{
  "n_kv_head": 8,
  "norm": "rmsnorm",
  "norm_eps": 1e-05,
  "qk_norm": false,
  "tie_embeddings": false,
  "init_std_qkv": 0.0245,
  "init_std_up": 0.0351,
  "optimizer": "adam_hyperball",
  "weight_decay": 0.0,
  "batch_tokens": 131072,
  "seq_len": 1024,
  "train_tokens": 985700000,
  "dataset": "wikipedia_en"
}
Each number is 500 + 25 x the weight over its row's rms, rounded and kept within 0 to 999. Layers, rows and columns count from 0. Numbers have three digits each. The size before them is the row's rms in percent of the matrix's.

# gate: layer 4 MLP gate, 3072x768, rms 0.0351, rows 878-908, columns 256-319
# up: layer 4 MLP up, 3072x768, rms 0.0351, rows 878-908, columns 256-319
# down: layer 4 MLP down (transposed), 3072x768, rms 0.0351, rows 878-908, columns 256-319
gate878 102:499517509503521489476475516500524497530493506501501477486480492535513485560472488503495502484512524536525526500490534509545507498500466523472488473474496501492468507478521518519492491445503463
up878 112:509526516477464536531500472481482518473520511509493506537439493473486510497520476522537468489489490510508489514502484482495481498474524500529536481503480509465539515496527501463547534501507519
down878 107:522534526515482529521486462497481496502544504499506524511499522522515494524446479491511509480529544504467469527497481481481462472454503521488480519516501514507478499481506494493522462486526514
gate879 101:523549501502493538486501511440504551525506504492494458475509525482528503474480491517517480503483518487516470471442494516510473496473490556494460490532496532487513499494496559488467479534524465
up879 107:434466473517512523527498504509548525483501504466501521507489496504545506516476478487508466482443485516502508513513543541466469522473490477519511480527490474482521501514551500506479471564503522
down879 107:481509462499482536513560502521504497539452527499484512454507471487509476532473506514477504494524445530507528518540509475438517513524472479504514462479470534458541515476505500529443497494483553
gate880 096:518496487494507519494511509477499494483508523508501533515523534517532467468477513517497505494476522564534501542515511470516485497493518475504480507488518479483473492495512529501512491546539486
up880 096:476475503507507558521512490553478500475511526441535505517542491491516510529522547533480518493462488520533514556516521491523458530497528510555530544499501496504512500510490529488524511522501486
down880 099:533456492557504498487449502487484528463470515510503518508501460507476543522530497511460495516501547461476538511500534508518559504495545510498482538506493472476549506488517504464448486502474507
gate881 094:502493495464525524471482545499493510526513494470504496521498520524498494506484483492462489493509495510510505490528480520522517472461511521475502493489564499520448527460484541498523492486507490
up881 093:513500497493521555489495485452500486478522482519488485492498516463469497493509515487509512532492555501492477509474457557509482498522488534490538521496529527503496503511480475507468539478482486
down881 095:471513534546542522493498509486460538505507526488525515524552510470522520486479498483503479570483450478517486492540498522490452491473474493552455464497510499480441497503518456505530497489529489
gate882 101:496478474474495475470515522470501499469459537514478540553500522510459469526522518522501459518543522517493483518476537518477546475529551454473481530486473502468515481459498518516469535505537540
up882 099:497488524517514511497516492540528497488512529478518513509551489486537520538477525493491523497467496566537480508518498496453505509508513488555518507454483537497499511470496505473495495499499528
down882 099:521504535499504519458497462512494495509498534487437512459508513458478538491508520440481488537512478523535502527545460500544513481503525516465547498521481508437555486500531517524499526495520524
gate883 104:555469464472515510469517453444497492463456510482493519518490491493479501494478429511538528517508467525548509462480518561475487506479494496502491468503530495503513527550525497488539478475555519
up883 100:463575514504484476501466474462476551485445471497507467512527516467510484510541508496514421523489510476524540550499509521521486501486506512487512530510505501489494510496510528509510478506537484
down883 100:520467492511475499518480540497484474492513480475498489521497506536483466480534511519506453498515511516530453483529491464519523528501488514488490529475508471474508489448488496519499488529478508
gate884 101:526506485524461490493479496482470542516474503526477521497514494505529522505530501515458522509503510481499527437491532542509505534499534544495458520496512491511481462554460542578512511469490492
up884 096:516528509505521485440440496519514498505460523495488464506497465490519494527496516496501530481489510571519519507533523492477462516545481506528520513501509480490518486558497484545517455477517480
down884 097:494505473515510515505503514510461475569507534489535514493513499513440517463491510483486503538473447494550502508492487494512494508489507502524454532497514508482508509548515469462511512474571479
gate885 100:490471504510508530505501505483482503545487488503489527509478485524512536494477465478498490446515468494527448500475493530495486519510528523489478541514544506545485525532502514453480499490539540
up885 098:486459475486496515498499500495511481484514481437523512465452493513533542521468524516532480494496495499522493526507536525541473532530462525507482489506508515534507525499456510475455469520477458
down885 098:528477482496500482473528510495479528493531522540527536542478480539510535469512489484480536502470531481497517497475498515509461457486510483513485501485532510463484468507498519526523478522468519
gate886 096:524517478483511534494477513491506482488482458523498480488539483515470475482489479484495483464547505501473489501440498554512502498503469505500510553475477489530532493521452489516482485474509482
up886 094:510501533542529519492519474502505499505479485495518530501543531519510464473521487528452482537479479474527481483500489507520479500527535553507513552491520538472538499444476539519502548529503461
down886 097:506470517485484476534495454512475509511500496518490538500491470489477509520483464501469553499549506508501525514477502524519489497524469501546467513471476514501547521523459484557494520483518502
gate887 096:506467514514503503430440505429504535509514450518493490461508485529512509498514464496497505485525511510486485501487505523538495502480530486502505516475490479518518512523515505494494515547562496
up887 100:495504470505501515510509511440453533452508505474484458513474508507510482503438501521512506526492551477503464486510465533505514511520483496495483496540517478443487478482447488490475472513497544
down887 099:483483469518545550523503512545482569549475504477489487508498508549505505491527521478499518479474523465458504475538439502502545499516516480503525508493513496494508507503496519457498525456521519
gate888 091:552518521457446489453437502514495463478479475513507493488542465512500488530501516509489477457516487475575492531482543511527488509492489475442486507478483510537512478496507514509501507477507473
up888 094:492512486494519460486460480512485462517529482489523477487506525519474489494488546498511502534473496478524487525502499561519509476491537459517525508476541523470528496485525492490515498498508514
down888 093:523470518528452497478482514449496514472522505509502477432475509520526492512538507485507480525533467495495563521483482468518514549480515526541488489544478435515515491513506505473487480556480517
gate889 104:492481488454511515554548533509522495540457532480496536522487545484490507499472516515488487493490505524502461521506476523493512505498521457514520494483498491503509526491509527488522522494491461
up889 105:524559499504514483523467448501492495538511513512472532470512508480506516490455514466457510478530494471497473505494492496506505481531465496518512502459526495502504470477497511524497487511522490
down889 105:559460497494528520510478462491466486500456521488534461499476532491502469482493516512484525492499496507499515515516494516498487452500522489507539498493501446523483507487524466506494510469572475
gate890 105:507480505546472520532462477513512491514488518491483509504496498496482510487540459492533477514505493459512484539477524499514593511572482483496473506495488514497518485498506487503489526451504505
up890 102:505501507468462521515561530522529546501509535554510516485504511521511514516498506496518510513531529494509431439516501551498475504486510518472507459480554549530536506533470493454483510481529490
down890 103:503478468515467534523511511534506462504513485476506495500550522487523513500515488505475480539508470460500494515530536473504513511506519534509479482506496497509516511534478499497472510506479471
gate891 098:557528486495525458508485465514502528542509502464467469537481516528482454519490519537487500470507522532497509488471494489510525508490514503483484507541470473522476513507537503508470498499466481
up891 099:490488545510488490531485449503487519500583531513500438473501520460533498550506473499484509497517470487534513480514516586539514519460504498487546539492467504484488449487546487493502498522491508
down891 101:508543479509513542520518513533504500506543472492478513467448540526503494496491510501501503501473548461499518521482527518476485514543510503488518511539475465514512483490475468536514520513507507
gate892 101:475472471498528519484500491479474514550472502513493485507508520465457537536508478466465501499495506490538470560475504512507530470539497476501527478479498492507521508530490524496534536532524482
up892 100:520502480472512557504500503479469491506513544500485514497484472493478511473518520495505505486519501547485536545518526499504504507511507471531503425449515534492531489497484514527551543493570555
down892 100:483493464496510517475450493456508481496489503493507472506525476537503513479532489465500511496523546521481486477503511519487548534506530544512439506504471490473497500465473539498494506508519505
gate893 105:470524493487506499506518503498527532500548495501530535513490488482520494496491468495515528523546511488501514466458487508506522511499498492475523485478501509516477494422502472475486509513488528
up893 115:498534546461464497471524497530470511479516473495508527504496475421448496514527535505503466531505503483526548525522492530517480550466521506515499536472490503488492502484482557478465521480493521
down893 113:502499510497479464502496517511511436507490459493484535484540504499509524491482484465511499513477450459521511544517514501550463544505508485532504545487536506484524495481512516478463541537497455
gate894 098:551482498508524528468526472538476532453475529527473473544468507493507519519490510499507499533533520530496513537488504530484515481511521463504502518496499494492477463510503503435466513465516527
up894 099:493461472510495477484488503519526528476515472523508477502505498518524518498462509574526482502554496486481477487491485505499553468524487478471510478503512490467530482498480483467481466503517518
down894 097:545470495499483461442450508482506518519509472523483511460474504488490498485527435490502500470490515556501473500521527453499543513462474496510515527494489522479484475490477521547514484501542560
gate895 102:485498496480495467482497512507498494481531492541529481526488542459501463519488506471483506540503507474519493503493482506500469499472529524504505503521514531512538543489513524515466521506524495
up895 105:535471502507508491446461525510448502471489478470494459476450532533511500541514516452510509519512492483453475486500517489525505487516473495510503539553479553487523515515519497496498521519492514
down895 104:495465520471478533475510555510492534497498475484493536504522495544504495503550472482516499463524483446553508500504521504505482484545424477525514528503557526470479517495511512499505461486511487
gate896 099:507490502519548525470454508522508546529516508527529508502464540547503473431515500461480547524499493521485491499519496550478541520503488495483490514470505483499495481533497543504491523511512508
up896 098:481498501484503442525530489504537500487516489491513509499517447533493510497502507478466468493491483515511486470447449466464532497463503527510471486540499517525493505446455532478473521487505506
down896 097:513492481529496471488485494524518479497481460485519465472523491516521546496510544493503432491489511481449544488492488471523491531472508517482525532502514488461547559516535505519478501448492534
gate897 102:495455466493500448473467484482490528513489490491485477467490523489489503511463517506508493529473513479499509539513465470508510515506512488489485519540436555508497512498527509497515542492493478
up897 099:469494477477499519518485543525507494513493523486462535509477490500501484489503463474483558498493518511536475512511511506519514504525540532556523492469518468510502520544501493467512500491541513
down897 101:468502502469502501507458516516477526530448497500520513525522494472532515508483496483505529511524517498511481534509526498521465513546555513536481586453478541507490551507516467482514470503493528
gate898 093:486488493515529480498473522522492471477479487512479501485471532496493512537534464520497480463505492499524489518505498509522513456460520469497452525502480518460478521478521536459502553498474499
up898 095:499519498524532479527480504524480490515510483445546461545511531512521460499493522500514515550497509509495476520496527503487518483536512487485494531536528523463499496539483455477532479487519476
down898 096:502535472510499500519472504523487488525488528530510528515502498503504486529494495479463512484503505529508501488452475501491463495476519533494471538492513500497491509456465514477482477494528496
gate899 097:456529497485534444494467497498522461505476524498493490501486492491515460516549442554519513489524539487481512467473512470511512491515507487484544487471480519479496483496497472525551509476469502
up899 097:488495527509506479509469504508525468451479537463501441485510532503493492492461470475531506534519495498532512496470491487481489473522473543485498454489501503472464524567478503545498485480476536
down899 098:535514529484486528477521492533483523511502530524480490521477498511515519547500490448520533477490513538483536508486506481532484510526503507522484525505501465504461468454503511467497519464497497
gate900 100:523530495517486512502509480545514492509452512510474506502444501497480512462466464507490482491524499518531491519512508534503522461521509482485492517523546494504466522505466509507439541513508469
up900 097:541490492479515486500494491505536497551461480505544490479515491559473545497505497505490506446492475527493471500515508537486503496521508475480493489519514516486513500508478485553504537484511530
down900 098:459490515494505530512483507491498516505506487551496519482482479515504448535536484501491510481455465488515498519504508488506501486513521522484508558500505491519477482492479487507466519497521523
gate901 104:531477492451521526523508523499472485498530501485492502516485498527492504523502481492490507514512500495547463459502541503547525511509490477472517539461504509504508542495497539534501496494518472
up901 107:508476562438532501563496538471474429547460530437487508527461511499503526525496490508491487517486479481539518527488499510502472522525486503468506511453479504546476488502495478510484490483473481
down901 104:502518493512520507499483514522504460473458471500482457534512503528454479445490530539458512508490528491516497521509464516469553530502498530478508533513505499501478508501492514511522499481497488
gate902 091:502482520507518513510488507502475532505483523510456500503490570500484473519457512499480537516533558553489465519538504479494513492495511476512530511492516507449481464493509498481505526496520480
up902 093:485501504485527527484483482532509447499475454474495509501544522490490506452512477471464498503462509524531504504538482535516481485501521466486513500490495484477516472505497503529493504537549523
down902 094:548502495524486479514504510505510466477480454458493520504517505458500516498513497524553504474494494515496503480497493488534503487518447527531483545468532506523529545501500483480471448530489511
gate903 104:545540456519481486487494519532516468520475512492437565494521500489483512520528493469496545473528494509453497483523517473525523510515494511460545492507505546457526506544483515485485495495515500
up903 102:489506525485488553494484494522472532468536479467527489519516508496507502453489482574546482480481507486543508542514455479465492491482504539488460489527516470551486495506492536496512491478486454
down903 102:523488466536452496504499543514489510473482470528439503499477495484517501478482486541524498495537447466484502531513507504489496525514461478511494524529501472461476528516485539510535519488499486
gate904 105:507480462498490521479467518482489504503528517532501491467494483513535497539508493478514446543528511510507524514509584501495518546488534508463488504532504496510482531480491528469489496456507431
up904 104:483517466451529539508499522506483514529475496525556557476483459504516526532462479516512474482475535501516493531485541471484498496493536435542481520467529491526533510480504513468501533481557452
down904 101:523482490513506569502491493491522466556496489511537443523485475552500486491478457510491508493535529479492476512490516527512577485475514476523505536504482489473509547523511504451484489526519473
gate905 099:496500492534496521478504483467455545455463521521499530504489533488470522522528458498499514485529483471511531549506487518512518527489505517504513493493474510516422517484467539511479482531560496
up905 101:486454481494571490510455492521525501515497469476508496469465499488501513470502517466507520501465490513482472492531529520524502483499491484490430552475554501507512520524502513565486467508495484
down905 103:506493484494520478536482513474521480521493484528475484529526530496511470540506492487492489462490512532518520473493537504503489505540538507498473513471516500491472534498497513521513477486538498
gate906 091:539450483493511426485479532481500501504533548474527554488521500481470483517490441509511472484538502507507483542469515521477532478506490483496485459470479511482498485543496526520504519507499491
up906 092:525508461510511543523486502525489469487511478499484491529531517521500465510458506515495524477476457503494455470492522559496496512496541488503527507485499467471460517504501503501485514483501510
down906 092:519489536489517518520489424469492497445473502502520521492452459508492489444500516486456517542456486486522517466455454509523533496490497520491442514526489499529471486460512556514480516447496500
gate907 096:497502473519516522530521520526494489516495511534491489486528513527544482498532520530521527488556520501544460488510494516490528552547531480510499500479491480488551481473464523511532507513477526
up907 096:486505494471566515532439516546496477486516450442506491488497525486488473470490495492504479477476470483526509477494479524485497486534485466476503534457473481509513503495520535515485548474465504
down907 098:529472462484520505510506528515509437482513502496450500497491481476499502524492533495495491474507514478476461477509491470541479527549473549479531503501503479485485487489473523473477515479455470
gate908 107:516536484473509518506516528476466500469521471468516471499497485502503536524485489460544447483486519488496518516449488523548520495504507545451509484524469478474496484531490499471485475536456427
up908 106:511502475512489513478512511518539504496466501454471490460527455532469494499508419508489516509533451518479481495520488492527500520478475487462496539515499501499509511530532508511537518438486533
down908 102:521509518492494501523541553510481457533523504469444508474474466490512510504500438496454489506534453485524478478480475480541441518539470533467491528482517505506482507494521451514536523503503472